Weights of a small GPT-style language model, trained from scratch on English Wikipedia: vocabulary 8036, untied embeddings.
Each number is 128 + 32 x the weight over its row's rms, rounded and kept within 0 to 255. Layers, rows and columns count from 0. Numbers have three digits each. The size before them is the row's rms in percent of the matrix's.

# layer 5 attention output, 192x192, rms 0.15, rows 68-96, columns 96-191
106:143119150066125175128119116146102125159117161144147126126120161125155126131089160145161093156119127168084111195125128108099148143089140134167093080158127119138078161145104144075048113163145108092110067114028061192100154137153141147160111097081142087154143174139176174119103136117182117130
104:129133119082127097119142136092135142149134143100135118055098143112097091170126145079105062132079135135061122136116178096202176161128080161097147159096129165072131108134090198039113095137145141176156100132088152116087102069165165127101198142080101164070067139142174147155097096100128115125
105:127133138121080115130152076142086171127137135144148160180172105081105128141183093148172173086177142161165194144094163121142071141085137139124112174120129129176082124170124141138064172163112127127118086104172156131150149044204171136137172069116143144116145100086098159144109137136130157129
126:109140144144121153115113115154088125144103146154109139121112133126113162104092112184113163104053157093083128212115119120182166150129088082099132158061165239165158153166168150170159196158193105180083107106042142163130108130179078181119107077133056083115125150112063136191126147142156094150
099:152059144160094060120112124152141084117081151138142112093119116122104147151146138122096118166106144171128173138167156183136094138159105098162154162135150110154096152129131130067138143078098153120128146145148109161084197111158215064071107094202150107153084135128152145162144138075163169104
099:161158123162154118108142120130143106164158144123090130133123109094152139154132121123103128086116141166141101124193094130158140093146138128136113148079117141072178139149175040182073107096108173185166157110164152115164170138105187066082151125098160169149097147045152089098134075158176147188
096:170093097093069110164095162115155106180143122133129139142133092136165156127120118085112189139086185119113124143216163167109102094156165132113156098107114113099147117101081132054198094152073095114154162171141112206141120128144197103145149167167118158146127180153162109089105136102137111104
096:102181096095103159178153133148129103136119046133152171184093141166133118153084057134119134109129079159098109139119078143194136183082091145150139103124153155110164161115092106157128146123149064109138157098111114159087096162118104155118118081142056151109193105147142164091175125183131172083
103:131143136115139173080091201140135124051124140142086193121111177103135128114132103142104135178098100080121165154113164118133093141071071168065114146127112180148111168173043120141127146079168104119144163134131118176099166158067206113098140158082152138113117169148167137136129133133107110176
112:133091114155109098134125098167080100069146136089139137139149141139086138109102128195155167148152151108178125179177153108097205146030181212179127126034138143144129120142158111151087131137126183107038125139113129097092196104136150120176075177141111139143128153101127098105120103101099130118
096:116117128140150124165112146127170134168095087169112169087128170166133110146154103103137057182157083136128109103162156084148115163092102109063159198125137123117105176158184058079112081190116097149133126126138053086110128100086189129093103107128171155159161132126030165124149130193154150135
086:082119093162120156156139089073096128186110151162110123139090118167072122088125137127093131080074127101127159125127089103090160094138056089112176118122123161141041141142121128165208143120101046107182199068169117132096131157096163169153170090114125126109099127126103117122124150135148152204
099:139077156122155142134123116117080141147154116126071140144132116146131122137126122094118144163136160201196164088100082101129098086154097104110079103078144193193118167104109138115124053147161115141143071180157105100124069178123089075184116111170142081069107171096160068111086143123031126148
108:167158152102128149153096100187137120116075122107132164197122150153187160108143104155103153126125116088142110078103113153144137126182126136150144077144156136178155084098117149147058108119132159126111120138135084209094102181095106110170161191137083114106154129151138125105174138082133145172
100:146161091165191141122120105115128114134093086125132159121113143129155195116219091086166160113066116119110185047178134152117183127114163118050123145170146116112155098169128205162124093085113146134108094171119093085156102128118148130103152073118072129113058076083131122147064104175175118142
091:148109226133125123155133118116150130120103055106170112107093179139066156123144077095154122089133094151094104120128070054085133150094097150098119123154068129207129157091173165095105121131190122150182070165100131171135132151155094171098151128131142103154153171104106155187096209099118157106
102:155153177108157125102150108168090151116117095191162076118111115140188135154091177114127159160088098153097108074144084194138142127104150111193129117077121126125133121206136110115124143097141134081114170161122133063146182065083123155140128083140051136124139103117156131147103139047131145144
090:122147171151143113148105111140150116150081137117077079107120157136124120076131120082117135107082186180148127077183098122205105176148124059157183128150105173099111099025104151107103132085166124131098121177101121100163133100139106132151098167113127164047120093163149088178130127164146127171
096:128134112133142136114179140149183107117168124150105085111169124143093147172137141126124158109159188145172121137064097139133141160105098124118092124121146121116165088106137034091132138086108173081138158086059110104058141154159168072083106104161149116141096208138094186095147166156155078107
098:140125121141135156104171115189117107130121165118136111105115159086114122116148145090176175106100111174133092118126140152187171191143166124149143144136166166084096116134134169092129131153148104096147124131192155116150100085110084085195132150104147140131088100207129168073227100195118121174
099:113140112092132108168134076133085150152165146147150108115181131143171129138096142160139120083104138149113182152081095154124078099150233169103128131120103112062158154116045079121163074146065122199118169112114097152175163167146115125154124122167092150092077083068125088078059137171104135109
096:145124102095126189135120125128120134150121135134211112095182151124166102137193109123151109137122142082128145139112113087182137116109136124095089111149088145163040141143163145129145094165158122169106106161210119093094085114108205167136129169107120155127160123087146114186117178106180155149
101:157127093183125091139150143147161157111154096096146182191139146131144137189152118125140146112119113115179089098064176114130159182091123105183113092094160115116107155100135156070158137101078164101089170179095174074092119104102148134101114076166110152137093165159126156123150114119055056036
100:156106124150138086110103117102107198100101115141159110162111135107137156183122097190147129158187144100117071167124141155081185067125151182111149153115147138097136144093137105144144112184142151154141083099153172127146172148099112121135173190088187153097164159096162085126133101155135162147
100:157091149136113113115129141111084112170109114166135129124124126091137129080128137111126156153146178119102112105111092133150161114132100163143112126156190086134125078133167085165113141187131186119159142200165189125125144144154144106172195102172093080160163147140144122122140099179174135167
098:130094118108158130132179135082114107101154095157141105150070150111124082114127186133107121159135160136163153177118190102140106149148162166066096115149182193120098135143093127087117217177144126122189099133122091077128098136083102173091118155113152163122089136122200065098128125130091107128
115:078108153097143111129133097153117205139150137115167150131124108107088175137067162161105142064094114112128032161072129116130165152135110230116126153127113109087123111161136162131153153136029120124143139171157119138110148096219110145144123113107191129094110137100104115140087159128121141101
093:083144137156129170131080114152113142135149149084110150135121150154127142127119148103115087147156064134156089169143152114110151073205090142063072104142174133189138127099173111139202103216163090120150070176135096092164086069018162092120113141134146099098156105085139156106133126141111105072
102:044124108119151134107080115108130130140141078122136099130123091112145132188184104173132084114125049216156108097122065120150104052096094162135082113124106200057146078125192151094102128115156112125148089073132107136128121096127115102188123083165123136129125199150176062144150117161083101151